{"n_layer": 15, "d_model": 224, "n_head": 4, "n_kv_head": 2, "head_dim": 64, "d_mlp": 896, "vocab_size": 4096, "activation": "swiglu", "norm": "rmsnorm", "norm_place": "pre", "norm_eps": 1e-06, "positions": "rope", "rope_base": 5620.0, "rope_fraction": 1.0, "qk_norm": true, "attn_scale": 0.125, "bias": "all", "tie_embeddings": false, "parallel_block": false, "init": "trunc", "init_std_qkv": 0.0303, "init_std_o": 0.00518, "init_std_up": 0.0303, "init_std_down": 0.00277, "optimizer": "soap_variant", "lr": 0.00598, "lr_mult_qkv": 0.5, "beta1": 0.95, "beta2": 0.99, "lr_head": 0.0081, "warmup_steps": 38, "schedule": "wsd", "decay_fraction": 0.672, "decay_shape": "pow", "final_lr_fraction": 0.1, "batch_tokens": 65536, "seq_len": 512, "doc_mask": true, "train_tokens": 199000000, "steps": 3037, "dataset": "wikipedia_en"}
Each number is 128 + 24 x the weight over its row's rms, rounded and kept within 0 to 255. Layers, rows and columns count from 0. Numbers have three digits each. The size before them is the row's rms in percent of the matrix's.

# layer 2 MLP up, 896x224, rms 0.0833, rows 527-568, columns 112-223
094:143127125125095112154154121135089135164151142122139155108106144151068163086142125115118180137142160141101155079121161129136103114180065076172122080106159149143070127155125106123106131088085119117152161125137079112135089110124154109118112090142127113123150177114146091120087124096124138160113115132129132157122119148109140136138154128137
129:124146162170131156122096145142149103106128162124144064122106129156161116129114182125115136110109102140121074145099148160118140125130121112160168128112106134084171158091117156106129113170138123135087102126114127093090143136134142160143131142120119120103124147103138154115138121135198125120101128116161129105141129072095121131096126119171
100:117096119136125128094183115101144082107111131109110125132141145174117126126180147131120129080084163095148105138105151173114162182169126120121145097128122159116119161124105068150114142100153103130126132128100114115135096113131150126156126104125113118120139138088123169098136159116102141109127149122090161116136123107185152138092105102119
086:107157090116159093184071137174109120120120133153155120116110107158132151089097112121127091110088101120182129126144090124138123116157131191141119160139128151134102121099132099119124111110107119119154169112189129131150144130091114156111097136131145140137134118097127103129081132113129107095138125102128088165071097128103140139107119115126
097:134124108123103141108120131164130121129147148160094164128141156139132065109114124127122161133104092158157154106164162189078118124155096115123144111116176147124133102142112141102164085162175072165119142140127154125144105179098103188143150129082120129132135120101164110137117158097124057116106149141123138124157130123146133128119162081153
075:124169136098110125124078125120135112160130121104122116162131100098148109174134157137121126151126125091172114123107129158129088121152088133105101111086098123135164112143095121081183126099130099095123148169150188108107151112152143092132170131142150138150148105126087145162103120102169091109158096137120154156084117128146131099098092119139
111:121126191114120119122153124114104168139126114152144087151126102137091146123092109146141135156164115154102146119131129103098138124148123099093092100138113100155143143132099143118118101121140153086144139146170100136189120131181188105153125116175168145136154113106148112132147129101181160196125131106129137137132143167133117102141130124104
102:091110125156126078100129119112138149127098092118145139149160136156134140119121123150123160101125094096136134128136122195117125170097154116115103188129132138106099119110152101138101145149109124133115158130177151171117074121131126150095110108098153130135128079111158110126053143179107100104138110129078111128149140102112121149126110153132
084:113097183080110124192125144131145136162116142139150154118188155120137121085095169114149122134119128148139092075147137134110118117106095158109112173147133113112183094115112074091130141141132119120129087136127126131110079133170123131144131101087120138146121142141124126102125137181130098090136163133181079119149148173107128167136163108102
114:138118179187140157140133176144126112132132090159128169126107148081132103106097136111136148146104091098121077125151075130142134133163135083150106140139129140139136128132130104144139095148129153079111140139148119112106117119110146130145125115176083127156115117132132100099122133105105123117118077147121126103108114115151105097150123160125
085:156137145136090157140149145108118124115162129116132102113161115170127113103120105113150102124114148143112142113116108140093129174107132120094127113108153163188172104161147143145114171119104130133126137102143181166109134142155149138129128080147083169106116103160135138102147123103132126124148092115106153107133190111122097118136125153172
117:105115182090126116146063147149145162135135134162129163141129127154101142143162143155105147139089123141151087121096132155127110117149122066146106142119129130130162148144115109122114137122128121151117163135121145102171114098138169129155127131093136111148130152135100130137069123163166154146148175146130121108114131081164136122149113125158
108:121114157135099119105147167175087147091098122147158126152127103107125096157137166137126173109172076141124077112133109149113124150105136135132112152118114082093148166142164132150123147110148107125070132122087131130110110125140106118140080087137110097108147147120113127159154105116143156062124125126188091104110154128106154160128143112143
078:165156128114095093144166130167125125108148129165123106094108124162115131115138084116087148175126151151146154152131172112120164135156131120151141147127124134104099129151113136143097080157129105130169143149136092159109129154125133100083105137142107155121146159124141138120126165159198090114140165151133144127130134147092106104144138165105
074:153094116124148119104134116122109132165161143125132100146171159152097150146158130135106128105108146135123119106117129126122157166112117138120136134175132125123060136170128162152128140134113166095132123161189150136140117131118087149093074107158146150119178129202173131127136158129093113129138092086103124120089133081134083106142106169139
106:108135133165115114099152127124122113078139171090146130089150113107112136144156156107108135095130128128134131143119116148118129139101162129135150104129071125142152130113129150126111146135141127144080130086117198158104146127144124127084109138107154152118087105169138117129134129139093128147090080132143161093144080104119120164088135103118
100:161140137174151117147154140128140134147088118129119104142099101095119159144138134100162141138128133086160120082130070132113099123164123093160128118134125156111123093142120183143156106127120146127110127105128139169081122139130108132111098135151105125120126149159159168168129129120178130138126148121126080122144155130150128126141111170131
097:109114104099104163088136121110146121183120122156123104177124103115174126134078062095126081135107109142150109185135116133133103138135145097130139160125070096144123153123077109158165108116185124088133121136140121116079104131122130145081094138146136145148156118152125114122101126147154106069086134089152081140137162117114090088113109112138
097:167139140112140145085121156143080125112109070102107124140120119123106147103141155134142121124132107127166101118112143154174144150144173099112166117178152144106118120121125097140131058160113084175143154098153100106162144128088109104125146140109109117076145144122139104126137124131103103101106166163158121165098107142162148137155165127181
079:125118108129108140171094127138160151138111135108114097135131083113145098196119149147134176176083141069129102141103109131110118097159152112096177132122138107112100157140099121124126130125154127077165095129129178136127157125107125099163139131176132145132134155168142111127125125143103109123115147127166111137131152112123108144149116110170
090:085090168137096143103090114124148171134118129150112130111123124150129082129142114160128137097120099170147149131115076149141129118133125131111151177155127150152125066140135099135104121083123062107116154162121154137126159088143181147116165110134123134111131147097149108139102134148089131153142177155142109153114159143116119164158183112101
101:117120151119144120154133126133109122106090113157094157152116124150147144093135179128136141079124135116135115096132126131130091083114121164119166143111139145120099092157144059163111108095130076141115127096123128111153088122132119157133147125094125143126136129113171149102139085170136147147142136127167111119131147150157096135109148097107
116:138120132152145140095132122090130122132114140141115080111168153085129136079109110144129128112095102116126150112130149117107073168109146103146111119126116127106142107171143124161158119145132116138111122100098107158105111120114128110098051121143109110081139132124166145127103129113108131136086118162103136142106122167133163124157122168126
120:150141133172139140113138095112102114166112157169095148125151128123132164066169145129132152108131095114149099147134166146146139143098108145113126114119124113083134141087096123092092139169104097151149142080146123100094057115140139170081120115135094133112099121105148153132142109166121167080149113130121112144121141157132111122139108158128
082:131142155139133145114154129119138140137143087124107109167136133081109149165133167127137152135126126135151133132110169096169107139115150144123132114125094111118176152147141128122119128102164088122117154109137095131144084158158137102174118091147147109141158103158159140146139167110101153125114159145087112128078141111120137113132091111102
084:095099147114144080179138123126136137110106161097135155175140081121112225089078105146160128108099127116110147154133138135147124108133126140118142136126147131163145103174130099148146142118112106154110172150152099131127103111158159114146151118145125131128067119118142137173164136143129125157142126116119090143146121158103122128127157147125
102:119117139124139141167180188119110140096103121129127061118133120097140144128153107133081127198157118131132163122123152143167114174140133143122127100066148092114130115141096100133127123135095115119104102133116127132154136090134113127108125138138152117154106143078103123140133121131121147134137169128099101122082109135111161114130093105121
116:134180142148094130109143126117120140156132086138184078140115146088134119127125115064106089140151108095131150158100162158139100133110175128104125146154113080119117138072124100111120163137087143140141136131115141130141107126110150135189129140141162121140133151134120154134134127136084151122190113143113106121078124128147129123142123144138
109:137121151077129153133124116141109117127134136097136132097136163146103118117127137136128161146132119143113159123129133109129126130107139134150094119130097165145141145146127108149095113130103125124142143146144139122128077142143150107092138101147151118120123132098115125119142163111146145127179127101089048104121121111066125104116137156131
107:123145130090140132118106153129143110119128130081132121147125107125145123134123114136150118078088115124144134110146126111131077111094143123087098118129150116169162088089097164108151120092096116132106123116172108106124109144126155165124140103135182173129160153141114148118145113153136129156163145173138156155119149119108093078125141132111
099:123164120151141101131141109148117091143094160125123117130136101132135122080117130161116146132170106073135129091149121087133091066144130125120121124137161139175060105103129134105094083149114125142103151123179150136178048138127118132173133132117126147073099124112126106122167101129171111113103123081160131157132128135144124139089131092101
103:120117114105118119060151116098066117101135166108146127138109160160096168201111158169132127100145135132103143121136148140092155158157130087095166073104121122102102146114108141127118130147148122104113113152112104124091128109104118143136142120134096143143116145150152112093179114166131168155186148137154137122130117131088162151127089124114
105:110111111116142124100088142137101136151162130133128060122141172168112162130153113120116121156088122154159138141121111162113074159145153103096134133147175149171128114108145107099166113118135041148150143125125151160158103111127133135094146102132133119147118082163120101101095149134140086129101136186120093156110135120141147118129116100176
104:159137128138151171105137154136145111127136096128191090115081153133121134109123117121099085133150122130143108145126176116113141085145142139117152151127126107156085132172156115117119132116101133094123142139191160129158150149137137148100182135130173099080139150126096115132117145177118107134118131138127137110133116099129093130091061147140
102:127133166149141135087113103138126178121150121146122114127115112109117105123120106123191116127098142101105089076154100092154121108132133125135125115128117093133145144162114074109130094089129135122176123134132084127147155118130122166143156158161144162128168198128164124111104093117146121132162136139149113146111138122130106099102120157147
084:075127178168091132132127055152118164128138186105140143097135099170131134170128111158171095107096143120106074156132101142121126140110115141143145105145127150138074147120130124136099102108100098103189155129102151142099122115137131148125104128128115159105161098113147107125102139161116127103130161123099158130125141098096182107110122121171
140:098113129113139141153129068147107139114134170165141119147173088148130146108126118150137114120123161140102119127114105082095149136099115102134132172172133143150149104095093098175166107134121143114163154155185112170135149127133091117094101127140186145111114092139164109164140123124136183116155088144108160126116142153133109130180162128114
101:128136140148124143117163162118176116131131174121142087106160125124126120141166117093144128135133122131110124110163117111149123113119129160103151131153138096131054134140114157136125173115127104151137069130169126145129130139095146142076104115108137109144137163090107158074127105128161152147091147180133122109147133117113119099099082117106
082:136144116092160121125132143146139122127143133094147133129126141144117114165164124140148107180112103155121146079126113066173149131104087183113134150110088103135136141131143150143159089148094157101140142069140147126135173153125119092116161125113089116140156144127120120126135141097139158128128096119116108128171117118123121104138128171166
119:156172158129108149128137156108135193171131111139147129109202121091117143138124118186140128131089102139114174138156169130131155127156112124158141088115118138159135137101153113154143159165112109141154100063155148117152103135155127129115133135092135114142114112173124113104132099120080156101138118126110143150130148163135188128134144140097
131:132097116116124113180130103127101097116123175134117117090139150149109125104129129121143123112116170142120134138154135123128136151149163144117146123105121118159116124151069125116075134135071137133152109126126106160092155137149100123107106115149116195143146128101139126091113114112135137147111143125124151188174169175140141096158129121124
098:101144152171088112126078137100089181114105133128102188109186113126101120148096153102155143175131124128127141155149130160127160126106102094140124112123165119136157133105133156130181140099112115140116153128134125133126172132088109162120133152127139123142114147126092117155087081105117109107124117134098105087094173119128132157155123114173
# layer 2 MLP down (transposed), 896x224, rms 0.0746, rows 527-568, columns 112-223
097:140117106161116154108133087129123124137140130059126142114138107152141113100127118159097144151159110148179178144097127120147134144144098112127096151158133121124125125133081090145094131095128095119140105143122142130162146120107109149125111137123174137147134102157132082123120121191100097111100097131125126115099124070162139091149113106114
118:136114165162159161135104129157146130114104153144139110147138109159145145135139116114095119113103120160135116147100157126129145123110091129136105129156116140098148151086087152108136108151141152118094137139143098048115147124109159144133150100113108130110170131137154170095090120155144153129104113086147113115112113092096134108103148135133
102:088128094129116164115135149098132128128131090141116119103117144143117093091141142139123128103138135100143147140137115155146137171103116068160141097104122156174106156148126110123134169132124163118106172104073151127116116132131114134157137120147102151186137166121143131138140129090108123142144151121151119205128080085163148210120140114157
091:154172154134142135129130115107145119137145095090100133136129111156115086118178101145096153162103139097120160150120145153167153082102126127110080123078119145148121137095164154094132082128122147112101113106123167112118157133135103090124149105104091113097146147103151143155130146152191130125123145143153096133134113116101094156105153147148
102:118142109141175151087151150129109107129123149164139144167152166119145086098149124108109105151104144171133157099180109184099127134129141077126138104122134153158108126123150174149160121136110085159173123154100084135105138135113098164098151128070151103109144132093139139140129147127113123115138140116156134102119136118148118110119165111153
082:107126113124133112129099132092129095120118102126131111197110176122119161138112190127098136137128130132139131095108156138089110125112142108155102176097115129129182125153118114113093131139128077126141122122127166136129148109097091127133113119164110173132129081170122127112119122095173148157128134182100123150114101170101126169125120077118
111:113133144157162150114117132138170156155130126126110159107144141160114103148136121133118103087113139166065121147093122168142114160128121119084120086115147098087181115118120130090129127102123167128126183123104144106131111127133146158150124160116073109127132122105157118082121099126142176135142116137087085134109115120177137084118097134104
108:128103120111116119159146134113137141158109084089139168140099149130184143112136169158119103114118129094118148142183106106167100176161121147138116102144147180131154128159096086128130136118155173147158157086128129186095098121094134136090103166117124152162121126175154160093143083095111120129137105143139098160106148137141149125145134105120
088:127135119099114142129127120118161157187126189135133103124170117111203135100158168100121085163161116117149143127112161126151117126139148174139148129112111081084163103083136117108114123135111115152110109146130131140102097181118092152122131097126119143175140110184120126123163156163136176080103141149176134170142102123159158156110147101177
108:114137145143137123163140133122103130159156126133110121129131122107154100101117132115146142123147132118159066092119104105148114159111131083162143152186109104136124107122139119134123098070158154144124122123139110150172126134113120157165132122156096101176143170124110127088130144141112135115125103092118091132103115100147152105124146122137
095:117093138112085140144132104126132063122124129130131106137146116126115171132119142130149086174163160136105140103105103148118145130085146119100155137139091164154145109086151159134148177124119124143142102090090155132105152129155115146168121112141086148104122103130155091111126173110171164113125097141135150099117146134085127143085085114166
107:116139132131137106168116148119140151151143118178130136128135143143115149130167172150090137123130120097138108139112091155132105112108159113153091143116156148132138155120161119147119154140178095126132174135132133117181094116116149151136142124122098148107127137120128153148110132180178132157124120078114082129140155068167130096169107154132
104:160158143157119108161120156186094128156153165120168138106127152116142120132138106124104137070153154140147113157107117165137143132120145110148132115075130109137128107115145162097129165134106113141138141119114150108125121142118173109130173091168106135100183181100118142078183089149141104127142107109128140150134148083124173084140128135132
079:170129141125147113142136182184158100183128150134103095097117132100146111081100118109121135135097139116129093134150105106087127087118126089167149135154126125102125162121129075117111116127124118146118125099150113116157134139125131158132135161138116113125134154122140095127106138129184092122137124131125109145132121144114089117160127178119
078:153130144091136152141150096133153120172137111139126120131132127126137146111146119119136122107119144180134099147128125098119155155107129115111135195108107126146071137157110123111132138128104125123149125115074112112139146133119112166154082101138083115131139139143079123175152103144078110128115127119126156131171163127178092090103130102129
104:163119122146130130139141140122142148123125135113170124099147128126110144142132178126115127081106140094099120123125106111169144080108163091123129100123106071138152101091115151134138120137135106153087127105122162129113077117116115113113159138129139121123116138166100143124161086122127126144077126140139148065138106090096159109097150095099
100:174117130178166137127139111113109123150065080128120110123129174120134142095087153101114120142126120117148139091138080138103112162139126107140109152147108169105150115127074175113119137124125133140182144091144123153117089140079128162118100165110112098141117149110113167118127115101134151118102117122123098158139136149139101134112125159098
107:120138107116120136134186149124148128163084135125065086128137162140152117131081083119138089121163114189133107137104095121127119136136124094134141164109080148145139139115102150133171143116182136099117116138117132154105090111133125135137125132138147181153198074127113111133101122132107169109143156136132122157130147139115124106122142148126
101:135160152125151128101077159161101113121103115130076144105148142120149113097140121142111116169104110116136082130109116169107150138133153093111189076120159179103096160144163130156128110163114065139115140106142076082128156105124097131118105130131111115089089119115134081120097143165135127115106142092134130153138117145102117116133160127166
089:158141158128097101152137125132117125161168176116115104103133155112129123139127142154111134127117146095139137099103082104150197124148130128149206121174137135151148141156111112122144123150095156150109139121129143127117163121102124152138065139094149126136122142130141117146152166088122140142126115105113140143141104146133120110156117139128
100:113092151136132137076108130126134175100118128127111153133114125162122100130129105162108118126157112152091133152128114138111145108131146121172160163157108151131135101129137081146099137094161055160126105145089125123134169102131142108113140149129140137100102171112134134139107167116107149163107134118178125138109140113118118118141165109105
101:116119150095180064147143117149135149092118127205118139121178123163168153112152193164159121088156121139093118141119112091122130162132128193120188115126129130131140050160132134131117109100139129132140090126113125128171140154120112159105106104117176166101138118134124135165131094142136145120122115120136127103108130171149153100104128092111
114:102130122128126136159136132127093115108132176138089124121141144130130097111107136128160157084141083143161155050130126133129101136177172163112144139133126143135165154099144120165164132140137090119149148093130123151130107132136120103093111122137111080069130117143127159118118112122119155105125133116160153139110106142129152125126129114101
110:154128175141111138139106129138124121139108128143159157153105158126139155120125247131122157112111167089156161104124167131139129161128094139185140100126149119165116131119135150134175095138134113136160125119109134109085142110147142141126119140135096159176116103117119122128156131121153132105173117154169105133136129179175138120124133138113
090:134138173152162144112131144102107122142134091120066091124126143120109109118145101090176114103110153159134114135162156093160145126137114095138133157141125094132148114141157122146119114118181150088098144120122072128117100143167155124125110100124128112144149159155123122151175131107087123106135146134109108115133110106096134103104146107091
093:125121122173085123133096117189132135133139104144164106152114122110093124075118099134148104139114099092141124115144106101158142134108173148140179156079154158165105088122152071138157125105131123139135109152098124121133123133113156098124126081160148125118147175142155136143167151109158123102136167133101071108134104144083137140114152135159
103:148128152120158133153146192145161137114136107123153087134106132132143133101145111171139127183185120101106134111128115173162129121172139131132123128095138078129130123098110127121115098167129105124124053155120110110159142068163089148083118174137135116107113149100108110143161131147150124126132158140091108158097123135099144088097094095082
115:127123146132109144087143108103102147127152119140118128114107144099113143166159137077096152121134129132119131146073129157150091127131150127144133146133076075112114126104097103109112128170073115137104142138125126149150127133101123132153147130133126146168160152161144139107169140135142130134185128120149099116095132132168096113137144158120
106:101147151118145172104142138172123131142137174090133118120145198128130128128107135151118169159152112125104150152164128130114088159120150136132106123134112171174110126124156102140080137163118165128137106153151133112129128152174157139109155109131122115152139145112103152155130150148161119095176123105124092131124130117107071112113134149148
091:176081176058145116131144111155133141128109139154169095085138148126102109133112157119137104125149135117129149083131142102128112162125155151083136129127106146113115148140147142108104133129150111129089159185144130132145131155121138143161136092115131080142108118128134171107130110104126139136105155153143117131141091103164136111147110117197
104:105156129121143097132094130129106131112155158141128101111101114145116150115130137107122133138128189138089122150142120113112182162104120136151159146134125145156100124091114131170088145169169113122110071118140129123124150124135135169141104128101099145164138147097120117206118170158133097100152131170135134164146142133094105133169117148143
105:136153128100138116109120085128101143123154168105168122097130137135128140140155139161099152094134116138135139144141101133130132154119111095127142147127122163096116193128120094082155133116137141094094137133132110136153168103147140119123124084116108113113115111129183146121105105138112098165132098120136078119125078132125117129118097162116
103:100097097124106106137131138115154135109172180135148095153135165175142158107148139092102145120138092140122123141151132098136113143097127128123110149127147134176148129146163127151161140127151088157149121139122133133160124122104155135095107128129131087152125093162114106125088102111125142121148124111139087176083140168107139151142111115117
108:142096112124139122113104143094140126098142145125149108130093114139114099102120123125113138156179174118185135136133137151145124140118143104105087145114117069188112142160149134145141167129178131114128129103164135196108123152133151165130167108150080147123109168109136074164091103122153113116091131123152136111092109073148126132171117133114
101:138102152145115109120151132102122159177173138115133148137152129122138158095163086131154124137146135127136111090093095113138164111105186120148085117157101075115162126139144129130102100095139124155127155131131126118156171081122124149102105139155156116129138177106146118139117139101164114135165124152122141127122122111119108135099143128139
080:040118096111144131149155095123077180124098138102137129176099115160140151160172111139123122097132175135169087151094074134123144108080085143135143131101107122140119147111103112129109101080119094117155099113135127118138146095184132121129101118124142092133133149129104156110126105112082117101140101136128140133151091114108115156093119124119
118:120140130119159154137120136132095142160156173160122149158182125128146105106100122105166085119155135150107123110142112101137132118124087100112102139158142123142120114123100114097131147143112111101187110135130154133138117142124116099143107099121138164124088148100154082106110107126103172123143112091098168115119138144102074131123119132111
100:145133162145164105128133125125165129096148145100110108124147168175158092100151095151097147166127123111132111086176127128094143125138128120107126134125123084128088123134179165160112150159170131116134132137138102149114145146140131107132075149135154099145130165139163117100170141160113148096119154174140144094131160132121109091124152171066
084:095144105129126136142164106148165140136117133127137167133102144162131133130129152125152109152118131122116126063098129147140108170094099145148113139139116156100136166163118182148129109152086110144117147137122125151161146164185099087109136130121128138170141110145106140146112141151142113122114092061132125152135098119097116159133151112176
115:130169153113126100141108164072124158156122131126122157065197161107121158138162118190148115150080118156092137158140145125124140099177108164174159063170156130157106115121154128152125158168098109123150142100155134100126117149155149151115148143106122081127128130154098132108148123116110155113150147162144142150124148133146167119107153128141
132:141126134120114108181178086117113091130094171169125126098110118129134128088139111118135149105152071136122135151143128128100129132120108113124123121127127133124096127121112159152126145125146085150149103094129157130113135124119142138152111155133122140135132134137130152081071151143148100127146153146126093155128185165158158103153158113125
104:135123085170106124127114091114080164089114127117124190125156105143150114153131131085130108169118090108118071116160115123150120131143078141093145130143096177135141145121137151108144138134121102131131123171137107121123115119132119169105136153138120127145088121135142120143119085108113130084129123166153150132130138160091147090138081093078
# layer 2 MLP gate, 896x224, rms 0.0832, rows 528-568, columns 112-223
125:092141161177068119147088173162135124081139145136122123112143140140144158141120151123120131113131110146077110157113141144178124116108142111130142132105081135080111098130136178133133105164139118133114110129080106158117131136129145151119149114125131132119129072141136142094129118098129110126116091108139130135115130128099106118107128117132
107:107134107148117128106189112118154118143100135116147118133139124155133129103146116149145150118104090097145083125132133180113201138138108136113139090106130142143133165163100096124130135104175105157094132136141116105132112148102157115132140087118088167119141124116115138129114159111108106104141130118160171152115114126150122136051110101110
088:158143155101165087109143135085096126114119134158152132136136108111125130116121127110112137125126118162127142136112154089168163144091114168147134138157137129157094133143083174134139127123142157101132155097193129118144132114142123126100121140142115124103170126131132122176120139103136122092152170130144115142087134133149139065123168147102
103:129111081140131129122117139137115121132120159175076151128117178141134074102136130126104135140120119174143161097148146179061134127155104098133157106113163159132116074138135148113149079153164056160169143123121119125143101161121109188143167141083125115123143116122183140135128182114109106111117140111140130100148146107130118130114154101121
078:157134145126125119102091119150160120132099132119141084136112120123093102152124143112112128132147134093156099101146136133199131117138114115128102154119130128148132088141105098081116136103116080141140144161156176129123156121193112102122152136119141127118167115125095131126080138105171113140162111135088100147094114124148166113135127123127
106:123129105087148099201104112147141093083139145117118128155096127137135087152165107155164113128092168175145109116110097126096132071145148094142141140160121122124105154119107105134179112121104121143159114156144123069114133080094076107123128129160111139100098128136064143129179120102097142133079129112116121126127118132116122129121142142160
104:185125122115111131115112183128139114154134148120111108126097123127127132117159155119128099131135146147128128130121127043101130135184137113145158133118131132141162146148103171130179113102154116116172099133081130099141159120117140088136175163175095136120129127147101130150204134081122145164137118118161157140118148151129161162096135125111
080:157129160114087157108137114107093136095133151120145120134093116123089120138156138130166141162106136122144073109139123106108116104129096102111104111152144113120175132153126132109107139141191139166109094168115067137110153121145175076150145133174117115144157203108163169161110121106094121129135099145129153138100139137127146102128165134129
112:081149133130114086139129118142134127117100079107140136143079157132121121088131099154127143136138140119135136112153135124138086128169081136141133129111101143116139141089123136136109103162095147081132094162135090138097124090098136083146129093130151137104088107097115112130123117115139125188123132136104119117140117143112089146133124147089
086:122110090150174104110141130143114146150097126115149167154119110101120113168143143117119143109132095104165120131135139118133145115158085113147155127159111089083092142114117134142128102116141129128127132174108091109170082126082111096151128167085173123143153137098113118157152129159104115131106126119170113147116065130139160109162123103079
107:179142116127125102100155103133116083147087145134126116151152088152107173145110119123153136139128158126119173177132139109140092176143146112127141126108140138142171113102106101173137141104106129097132125142066105156110165121135134145122133134135081127119134104103111105129147163127103175146102100122097130158109126130081126137139100137156
107:104117111135168149138147101118128125193161140127133097135125116179105178101122129131140110117123125156146148097150123168134118082148110130112142118147148143160103120105082140159158079157159152100120100194141105165126140141142159134085135142115138142100105124092113081134152102126119114150108095146082115156130135148164129125079090133127
080:113091160140116149072141086128168092160107134110127097116177150113156102162105129138142112117111115119108134079163077136067150157068123138131128162129137137140131130132140107125124145166140118143128082130146124127127154111150143118100124144122109104140089133135114123158178105113098148135110080170141150123126126142125124182102118102140
074:148092126138155111113157131135118125167155145112141124161164138115106160160105134102098154134141128139132109096100160109108163135116135146146132116156143098145121139139158148121127160135103167081120105138191139170136124132097071142085089119139158154131152123170183119119131143133090141106161083088119153134080093098101107108113107152134
103:079153141166110117103141137112122131065146125101149137107145114115123131138154139113113149083139101119111145152128132131106120124098136138130179105129100152139146136141120145122127122139145126153089117099144177179100134136122117133075124151128130134107102106161152109119148115150108112155102104114148168102164079099113108169090140096104
102:145127133181142108131140133109142114139053126089154099139160148099118150093120161133165156115119103047159130152118137124137122129130138135115120127169110121098121124079130172124132132120098112140112137124158114103102103156099135136150096138125101136100144153137125143137113118165119115100125129105127045125152141171129099143091109156157
106:114123119113113132117143115138129130122108129139108114139102105094134128140084107140100107173098150143153128179133085116134081104144119104097113112127071138127116148114093145166142131155138113127142150108106154158113123139124120109135102156143155149125140079146158073184130110129125163122130132145118111167145153133114097167123107143178
098:180140164091161121115087158158140150099102136124133128142157112123110135125144119119116120128106133096150085104118105130166121092145156084143159108151157193109118137140121090113104072133143097140150148106175111121156144125117094125096137154111107153090131125123103071128109110154119110129130149161154128151109137156139136098112160142184
078:151155111141087141082130128132113112181163155157105114105138150101132127094132123078138099078100110159121110110161128124084159141139096144132156136130142126120134098152152112126124090181107117154079162091130128165113101165119129144107061102079114084120114121113148171095123117105148123149141148117106120159108091108159116100135146121114
088:148182091113161128153181116150090104151130125136164120150166136108102129120129141101113114134158161101114122138135104118102120108109125142099094095097130128106104153114147139127132127143129184105143131117162102112181077145095123118140081130140119110105133080133099113125179110120171086121123110116107166073120110095171177081102100144138
104:159169127081148135085121145164141064100115157097145111133099162078138097133156078115147092115137110118119150137130117088137130122157106107116146162123109111157144140118120133122138121158168131182126142136105129110168110135109134144137146133103110101129088135099096108116140156121083148168116147135121118117097139101147111141124129131130
117:090142079125123131145092119118138169166117112137093147112104141124155112175134130108103155150151125143132107130121123142149176130105124115121110127171165160111148088113116144105210142120091094092136131140132105108160110131114082148189139102097124131135114115154096113134093139107108142100117170128084110097146129099121114124099111138117
117:130141105097093129136119162143112145108122109061148127122095119092115082158106126114128129137108212103151121128093098100126125128145136128123125139114112125168100130136178106129155138103144135107114110153110108132166140104090114091173108119100153142152147172182150098102135131093121097159086109138115132109114124131132094138099138085121
084:140129174127163155114151136109121151133121105099112096177143156115076129146139117088135122133140107154134135119119155098143128098134121114111156121133093089101176161142184117142110146110159127080107151120154110123129107170136131115137126111143171144114163141152146136156149143078097158106131142168127083139083143132102112104117087108108
087:102125102117123124134146171054160155105115112113098149122128137121131165160120192128096154070114114184115145135139095152126157155158138120133099146123095114138171134153093149143113109147110130094133141122087123151119140161119125136122119083100162119129119088137097101160139152125122108084143076115118139103094116068145074150153126087145
108:155097136105165124167155181125161137108126089121133094116133121118105128124175095148093113178146104116121154113150132130165098122146138122133132130079128103132132121114098106129139128156091098135107107109150133152145130079142120141088111156144140114127102114109102112111128110130129123121139157091086096147112118155094157110119110115121
109:132159128123138119091158117109147197145126137137111100130132099112088103129102137121104163147123138125136133142104161121132121162145142114123104121159124120138131161132094113095118160125119130131154122151137143155140135133156146115170139122113123095135137119150158128130097142135112170107127100150111112119063114116095104122139097111140
103:136149119064130148125131101139124136146134134162147124110114161136078100147126122147159182154160138155108115143132132114096121140088147133133130127157106154159133129128113122161095128128105114157137168161140118165135097120148133127119168086144119153150142122101137122112151137102164116129153142095108090136101108129111131075117116135130
097:101133130085133122111118097103124143148150134152108174151098126166178128062140152138132158136100112152125126085103110135140147039102109114137142113126164150099147127124101152176126164087139101124108138110079135097115182124123098118105154126152162136176107132122132143097139140141127122127083135116123138136150091105113101138094125132138
100:120113135151139136145092122104140153101162129162115160114115121184149091105132161125111141121105135100135137137082137092111111145080144143154159126157155174125147129124118102124114148128172092117115114138090194161085157134130121145145150130104110120154121089095127119125135129153171080106156139141114131144124166097123140160123187148121
105:139128128097121085096147142098127096141084144111176099142138154122080161146122129147125130164159118135127116099176170112095124138122140085111140107093093078102115106128073151141145128143139120160126113148116102153109140101098125112132131129131139132131122105160120112094128125123133146096168116098124161137155137144111144069125121111122
102:139087118119132123073130161139100078150172119158131074124165188146120135114135111105139142157100158149128108152109177131126095160129116098092129130091153140151118110136114104104154127127152083152131140128106156144122129144136134131108121100083115103135109075147150129104113165123137094147107139179115138141122135142134142112121111095133
108:168126131170158153084154152080132100156132088136158122124096160065134112118128135124119106114126136098149082137107155137125112162156138115152150115133108108102083118147141116137143139154095103095088139131129150067149095170170140151132105127155139117103146123136101114151122149133081107130116152122104131090105148151092118131098077122137
099:132146149121141080118106115088122118195095127134158160128086136107090129158099143134093128141114108175110110123120170108127149158117097131179176150171110136134108109118145165137158109106146152107109124161096145143114095136126144085130101099078128105129112107162112141141171120119119078099138158117106111124099097163157137191101113083159
084:127132139082123140119125126116091129143083090130161110155111108116151149118114127128095112165157094079146168178128113117160137131137145136100138127127087103084092112112089111094117112097146186152079161140162113104170132112158137140122147120133169092112109119131089112164112157180127118109133151117123119140105125101140116148106111146101
143:190091115155134146117157104154143121090123117141152093114136168147091146151186123101109105101133145147176142113105160104095151151093107113143139127123124143121129163086112099138142137146150148122140142168131123166117156129146084137095104117122147111100180103131171166126139122163081166156135118122128113101085142105157101124131163111105
097:130143117139134084131087112153096147142126091128135149151097143135143121119104126124058137124148138126133149177126100162134185138118135115134124139117135137147193070134127127118118131119136122110090166109094118100109126137148126109177142158145112159134137085159180115173127164132105104118159092098080128140110116104142131140155169133138
080:115115148139101157156086128147148129150091112166104115142142096096128149096109145125161137127105169130119116146120139206143098111151158101129088139149172145132075148148124115119097142090162109131119126171141091137127104102121140137153135129166157122106102131100133149136161118122091115107165158127106080139098137111148140118128153071090
122:143156155122122160133119114134134197135121140108156121128119103119121105115168154188093092145096121145125124150142128134130143100139086133172158127154130132148152136137135127120147145153097115110104109100134120083149109149146126098134128135128141105158102107174087114105109108160119135104095157136098101118129114151127147125116125133176
137:104162129131111140082098141096155146150106113107101129159140100115120129121127118144099126152148095092161103094117123126116135140091088138130110114138114153089144117106158109118158130122145136140113169158136147071144114122121153134152162124116136081135124131148117113178140133143134162117152125139134098123063100116121116161078128100148
098:153122108097154101123168131177165091137119116111156076142081148128151149105161099162102124083142165109119097095122113104139102123150158158119144144131093138102090123132114089123088097151133129109127107131118103119117088124161168114133120097134122129118142095122159139113162184164119161159135121109141149173172084129115118095107144156063